From a checkpoint of a small transformer trained on Wikipedia: no biases in attention or MLP, untied embeddings.
Each number is 500 + 40 x the weight over its row's rms, rounded and kept within 0 to 999. Layers, rows and columns count from 0. Numbers have three digits each. The size before them is the row's rms in percent of the matrix's.

# q: layer 2 attention query, 96x96, rms 0.249, rows 0-31, columns 0-95
# k: layer 2 attention key, 96x96, rms 0.268, rows 0-31, columns 0-95
q0 109:490495524459539462589513525537556424473502452402513506484484487457470439506540504569455589500529567534555560519451506514523546545587499489540449472487563442435484430531500530520459507503489464541487470479430473480535521466495556492532456512494459515469495503469432470524469543495435503539
k0 095:573512523527473482360459472532543542544477516473496445469479538559530591550550576472538495451500539483485470509497470454517526527486532498416565449485460456542449508514494526479508504510494542510468532506481534555529528520510465522558502544501434485487469488482481507592518448486556402481
q1 092:516520474474441462475455503487499501402517517561459538425522468497550569563500491526553553517534467525421506612557500509518566450497490524459492504450530511489586569479543492481505533518467513482539480500596558521445496533516479458508520501504531483464509488480587563529543519466499528438
k1 083:501390496519488515511568545483545512469463466455509461547470526484444508479469479531459492537525511443538497476453540487530437482546502515518484535559482457549427414390523521455474474475489438525505489474456486531529464424533488509568484492555477538492558480563426487426430472526471483507
q2 088:410481485499529554550498525490524508559520496469499507540542485558459506498431502509468470496500439536485346443518547479405548536527558511504498529543549457530586497474515500532496447550534529583463515534535452472440500515476525547518509461441578487541496518482492479486450489500535503482
k2 088:490409500473479424464460494508523516514566470470569524469566474483530448483544454478553451522481520507489596476461430512435530524524511572476501498480453541503432591566477516442545540413570532500555479457449526536536522537520474455500491518531483505496510477465503542522519494550466539550
q3 089:472548485531467473570521503442505468470479470467531504495602478557536465504503501532496542462512463421513450615563576510523479524513441468531470482485508498462594476445513537497481443517453471501505511555546462460492522490475537479500445431429485474434537490469476550436502541511462521429
k3 076:474430494525457485563477488500481517444549489568515518485545557501487524526495444537515400585488518462392505495481461537500519397546577546484475589485510469539549555475485521492494487464515476498515569533464456485540464471509504554553500491518461539570490462507525486461536531503446552547
q4 076:558605526509610426562519442464504508557503508451511480449518467461513469492467494519445514503487447507539446545507590471507522587492564490542494502512569519484518470481488533557518525521493493480480463547556515422521487454466510514477487507454513554453498490473484441494488379503502507443
k4 089:522481553511484528424500487528523524449562437475563537541503519495570563522509456514497469548458503444476568501512420544512507479517552542437526479457478553527463429473484549466565490528474489471529498445492474497526490631493470478571456554554438488533452486505534502561520449506532543513
q5 084:476514520469447469488469502548555526499478495424476607475517466491498500481552508545512557515517560541527515522421536481516549534608511459533510561498547492438523434533500472482434473504469472577519500511479539568524532528502489455505501407450526547488508516453478491546456527415426468476
k5 077:531435510511488496495540482437474496412476515565561403499497508496470537525418496544539506574555540484482547495442507425596444514526522566482464519514498456576447469403464555502498472475489492499483508486510469477468488418521546468539425462489475488465511469538472464494522445501496495519
q6 083:537523451567544500481509515404511475523501522493460424568487558538506518507518526443524519545458478518484472456538440580474565499460509496502514523566481557546515492487432431513487528449554601515431589550523511492446532452499479515480478533523515433437465514511500504519469485460570461504
k6 095:430428508416554452449496536524568510516523518444443495485494544498467409524509517532582448484500437539511482506479483496392463524494482457525516516498468522433497499574514448512492532524491534519534423504494505487536444507527518436470457529452589453524495517457516524520499513564446578497
q7 097:571557487499534545546534479447527427599479561500487420490490487503517508476464496424470488475450480509538415495578508530519511517474550519511537528481482504529516501460499472555546532465569517463466588540518467483430502460491505553474519432427505507415505519481488526439442489450529440509
k7 087:523478438501536515503484561489490499509577497426536514544483552546524407544534521471578513377402516538486549523539453495451569532553479424536513423556504478504530514508533526522561488545510466514563552511444517492545551531495478503481494496466511497504547526458489505544490436495506485547
q8 088:503420438556450501479487512553522461434511488502560476522478437485499446521492487480518435541495480458539443451603438581436459515526577484555487532550496578547506462563505541485502493501539571512480462437476446468507532477464491478489451513464522456573532535525484450529446522503489503486
k8 087:551504478496449464541472513489539529570489542491525491521516477403467474481525491536594475487463411511501458414459480531472534564516533526479466486475502445408488552499518524416569520563509453509531490538511485492463451481493527467443581551484408487502496542502492448451512539444494538484
q9 097:511473493506473537501529478476493513513509520540445451514432427502476544460452496354439497524459477479559439446548508511519476484401483423507484510503447487529485478512490458503495508502487521454460554579514403455452557454460482575478520500492511498505534493502439514454439560465536518514
k9 081:505478566444504421450548458500636486511559569493467473476507476468492442485540476546522483512484463507561470520547486503507465533549460498526493484508466512453542516515545460533497501536479365488509523517451488526515530494503481449474433525469534409473539570523511498499391525487479493477
q10 085:458539528488517485547492461519454532559451426415558579504567545532484460459568500535514485492535516446451559503462546449499486504483489496500472514478553502500540489516466470479466457474476400503510443505551564496573426504467521448419485518488473587554471504505479458510549467504561459497
k10 088:559489457594469508475529482446438553423473465517455494504485468500538560533514455521469446586476571381470497581462522460574492484526524531507491500487432499560529483432535527526558445456490473499497486493488473437500504533484578511513465483506505502540508455510496520505516445510562456447
q11 096:462499475499542405528482527445563484477497479460473471576567519560498473470521464446490506497461537488533513477466396469531472520501562466529524484539537530509500508523593429444555523451475458509526501506417535504501457508572510531525550527529510544462465543459449427541535449495505481582
k11 098:471507494463546473488548462492384491529514517500477539487538562542505434500439544482447546449490528487481606497532535538422502537460528469553514508507501537515427438470460467402486502448570512551569529548455478466453496507537494518475488524504512476428530488471486477477489494580550554494
q12 110:424364522433562507523464513532479497465505507470475565454517495533552538563496512535433466449443501469484578473467503500548471483489468486438479485504487495492450544568493483500536565540561517430541525485455555504428481549459463522527518548466497531555494498483552442534482438473468514520
k12 101:458505496446546515466510515545515503516572448518462499550529523540504538497431478404427527455571460520507533471506457586538536492463524447455500401488457471540541517484446545519458522524548534526521521476447522521484532535549478491522485566566524451420497463510494476482484559484448589485
q13 098:494512528536503451439491544500503477524489443559523518471610499456452506491511534530551454496502518516378471518539503404534448503468529520488550502506493475553444527523485480494486546477510427510549510535483574537598477505455560515451600519540478453533538555484508516463532473536500463542
k13 105:522511507505460526501444462571521472489532467475515542438480449453480477474487472574474529448399505499475565438501464436544467415500469486529528535483573524505425511509465477571498489426492430470529529488491520530478458496485490514562515490543536560583467579559497531449498423487474499489
q14 087:463450489529489566461534437492519505492495574506494425489470473472478510586458522447435488472427507487480551493482431511504474483441513428490436482538507398507557474464393459511520483483494401455484527549556397499471481531474528566502463464476504502486504522490493463495523525461528495508
k14 100:503572439566522513485523449486538542521451533470453473578513517485520394502535505489505496516427513465548458523485555546432506576472441498479437503501479442512498513546548371515520555511475501474527478554526498442505470475460526497466525558519574452511495477482506469497472496438567447503
q15 108:420491510486505555515527562524493464540507490559498458510509496446472436469464477451574435500522428552447486491536445491479488498473472491493482511547470555531515488460480486432469530516566599546419500435425525527504488543521430466464476535556488424518526483565531533488549507487471573534
k15 097:439439543525524551543468524551521558554512475536516492552485518498501515559548544498539490523515547492440470364470443441531526419440577532520485538514514475528503465493443531440463494535510508519474438507534448529408542459467465541537469528446496473553533536508463484459448501492518490505
q16 112:496511516451505492490508433503449477508531490436473546511533484496468519490476424541496452473552537552443502570449518456509508506511482472463495489539546482429617462531571462449465459467547584549524525496523499524588486538483586477517454471475498554487462438468441484521554507493521519415
k16 094:513478515514471531525486486440437506483565461518519447543429431480574486509527533585478430570546487465516444474404481535494582440568497482479443544483473521504522533487480525529490498432495591540481467511478463464431530490502528481491448455549459510437467411500503529503505507516524528520
q17 105:514544433531496462489498522410468541505463519558551514555497481493505533464512526535501472439446500593564505480551500541420434487471483541520524526518530548564504447536560529453388500496488540556491521454483470504449528477507422556448525481448507497550543550531544502545517525447533478526
k17 113:514481477472556435474526535500552508537468512492463521430568457429433518448473508514546471483512509503488506501504511513474414571496483577538523474536452462466516467515512439455492478528493473494576478508452457504552484440469526491449572555449480436579579491425537597473519481500475505512
q18 095:483473492603481512576480570568498503505463567529547484492441464452519463536491537529521536526500533442508475502488446475506576406519500482494464563504441458440514498447520486521544539540462494508552366540505495471509426474481480464506507504501553509479564446499494468495498475495445574525
k18 109:475453565539481556453546501517487474527480550494564514492527521505502457541543450498526475520470455473497478508561506515478446517506462457551499451567470443490541485443505457452472516583599481469497492447534489523451483507516600472531506489490515503588458531531493516404506573504450490393
q19 110:508556501546486554438533536606546481513499568519465501430485442527476495563505556442520522524504483554427480534496515574476563541497494478519481489529455471511571408507524466474500517483525609528488476479502437464520505514488543486539407473499498418495455550511485552469490528553506486522
k19 105:534443506524498525493483528493546549546482481516475500533474506514447509530519521575484438488511539439496511508502540559458483512595456514429399478437450392500488431543460469495487540587514557480516447566412481440532485457530537546505544518505524508517495490481504545454449478495547478465
q20 098:470535535446492526558548530431532478503489502474375467443456546523493482487465503474477549539481463495532501494493479460486562464491512484546601466583537602435528475544527473471515519477553447517501522460543446547564542534517512466515535537474460487492523557492521571549517488575503481473
k20 098:512514553503511430496468557474484457541489458484477451536529459546451447403481455501478396510471436468503535464428452543409503485492488416553471507540458551496516497552456494515566516588523510499549441533459459549575518542499518477491531552495509484570521520529520461484482512502483524483
q21 095:577495541518482515511466449467460506589506439469520524464501556467524503509572455439537504539525469469509500433530523538449479464479455506501500487471528597515470517556510526546519485505554574389493512471508526466510472466474544472435590569512466495557482523523502474492507603463514557481
k21 102:550519539508539486486553520484500498509454532578487480438529469544508510446550467459527513547516453474437495527491465520491538561438509451553503454551507564507568494545483504465489455508519514477500491418559455527627441454508498529557567526507437462487571483543523504531565457435542498506
q22 103:460463457514423540535475532482434465479477439496575537529430513513514501526462573474509480526517495442531456574564520563457538461461531532476493510548482533529477469460534489513485516491470508488528434446483522465455530499557469464469573612479487556527538547522569471483518525513459400519
k22 114:484558484445482488478454553534515497505474444450496459451517470479490531458429511456481513418449477522497512489526441509569495512508561500597542504596491542559448533466480534462540427578486472511530497508502402509488522531525492526425469503543470555592479500442470477523549492450514492504
q23 116:604546500564481494502495438472506482488448540464502527463515569463511533538541540512488549537541566501503463565491552453506555470497481521460456480492478506500502456499539465514527486434472547458472495560524569420479446425483556558464462493496489496488413436454460499479453506584501454434
k23 095:480500497485525416533535458521533522501486446432458569510551430510503434462516498472528452482478508499518519531503547575478587518572488525448459474455469474439456520441524481461431496543508483511395521523532538437503521464572459525420517573498557516524549474495501478496467528479511571501
q24 117:550453521492492437456519577516510516490460536453517460446462467495540497495509525501475500612479473509541486468497449557453483578556514555586483522528472527504513557490564508437575523536527538534558452499503450500573499569483449486574487446493486501450508532493523503599482531558486524511
k24 115:499500432503508524498503556559437445448501490469422524460487475460568486503434458503482492464496503499492478464530494482531435539483539520523465529444464516541501455493444603478556530456528491519532560501451440442519463495457483490471566484501484466543543515532409450553505381517511557453
q25 102:526550523469523554462488548555495449491391498516528471476448475528530469514493457520524461458499447529446543497526520484433498485528499549495517499529515562536465560425507525536353446526469475489430554432471487477458465492539466463441494491512458465509478475558467432554501477515554499530
k25 109:478501484525521487489494566565544509471505486428489589509426487490484480471551524590510441560470469550515451443489460472489493470505531479497544503595483492464516483543487552525511430523495513526492471517526428485509484520456466382484462464513475511553465553466524491539432536421466447426
q26 108:456480477479560477526519559424452483527484457507485516419555483450406527421469545598436492485501425587500542469481498585486472470519463532478525497490480529516508539497505524480549535518545482581466474507478502539525501501443536487442550509540419461537491473509558523495551483514509559519
k26 090:512525562503486489585455500607502445487542440499543524521470507518490490544525520506544533530490488386473481435463514494439483479534548523549517511519574533463519505549513526501428473549490546526585509507502424533560540528447497477560525531493519485471564524469560497542546513484424511565
q27 111:507485480532469510424491471461538549544506526500569454512471467475506496502441496554471504597550601478482633543518590506518491516544505475527537511437528470467483458553528490540494473468485501455458413477485480525446469562505468480465493546526477473453516528483444501465418548503505470470
k27 103:449489486514447489558483476515477500525464530522477480438504519523453531450505482475591439488529501467506492452449465565468463449496464494538488529463572483523498479506569461477436521501476492477501445510549575394456420463539465521448505516561562547516444482465521441519460497476549405453
q28 096:479458477534462525492495488421548447540518446567503464458498573497461410499479521507484537475531553483481497583544504453458491452562471440528438448461568508473525551482473426498468509540502501513499478520459574515501537476516549598465473446453501451508435492564508546432496539529533501489
k28 099:419548557583512565491571491462460482508431490478480479547528533518487490510531490566516512511407590472431498588540494485476518481488541570449472531556484476532428498536488545433420459534462494495534532508523488496515486489483455563553496498545505545441532464501482447469488500560495464500
q29 112:541411490468548498553464493473508525503453545592577569452464563510491511456620589526571479483459553523493543501490538527499561496527466495476531528551542521501551493461544557449485518512508498514521534443464543495470435570538453471531474478470441521507480501524523468497566459502500491505
k29 105:477503500475501518457470486600490529427573505567480538484519505512424534554546460513515502440558497585385522520454464472500466529541471506551471537577490447531507470493559482520474457555515489490521564494536472511483522489555445505437452510415493512542529530465518503458522409495493489517
q30 106:553440487517553469479478564516479516511482517530498437503382504480539480524506544445478498498481462484535458491483554481526523497499465412523491474549491465546467469537398546466508539509493432544547483524527523520492423551540464561407536449525511515528567531525449514588488434516491520465
k30 094:567482522434526528495499506512520441479457492466490602485486464462504478488527419540521581463493489461497501530560425469486432497520504466591434483454476525435525544434529488501483486450544513459464518475546564487533547531487468453480453509438527454530491559566485536511501459533499486400
q31 098:565524549439497427424477467494491495484578465451529482508561470475542500497504521476563550487510447504572460503425477502454484534482511536562487438513574473451525560558505523538479543471489524503446462487481529501515529599499512537536503446493458513497394427514517487572527512499457526448
k31 091:545483485471509466479525518511538482529493577524505502469459470490548536442446501467547495510553535500556541525407534460544541521476516540461461555484487537465543462529480493403468477467443565488469538487535513486561566477513482465542493500577558428454508414535416495506499458451504587486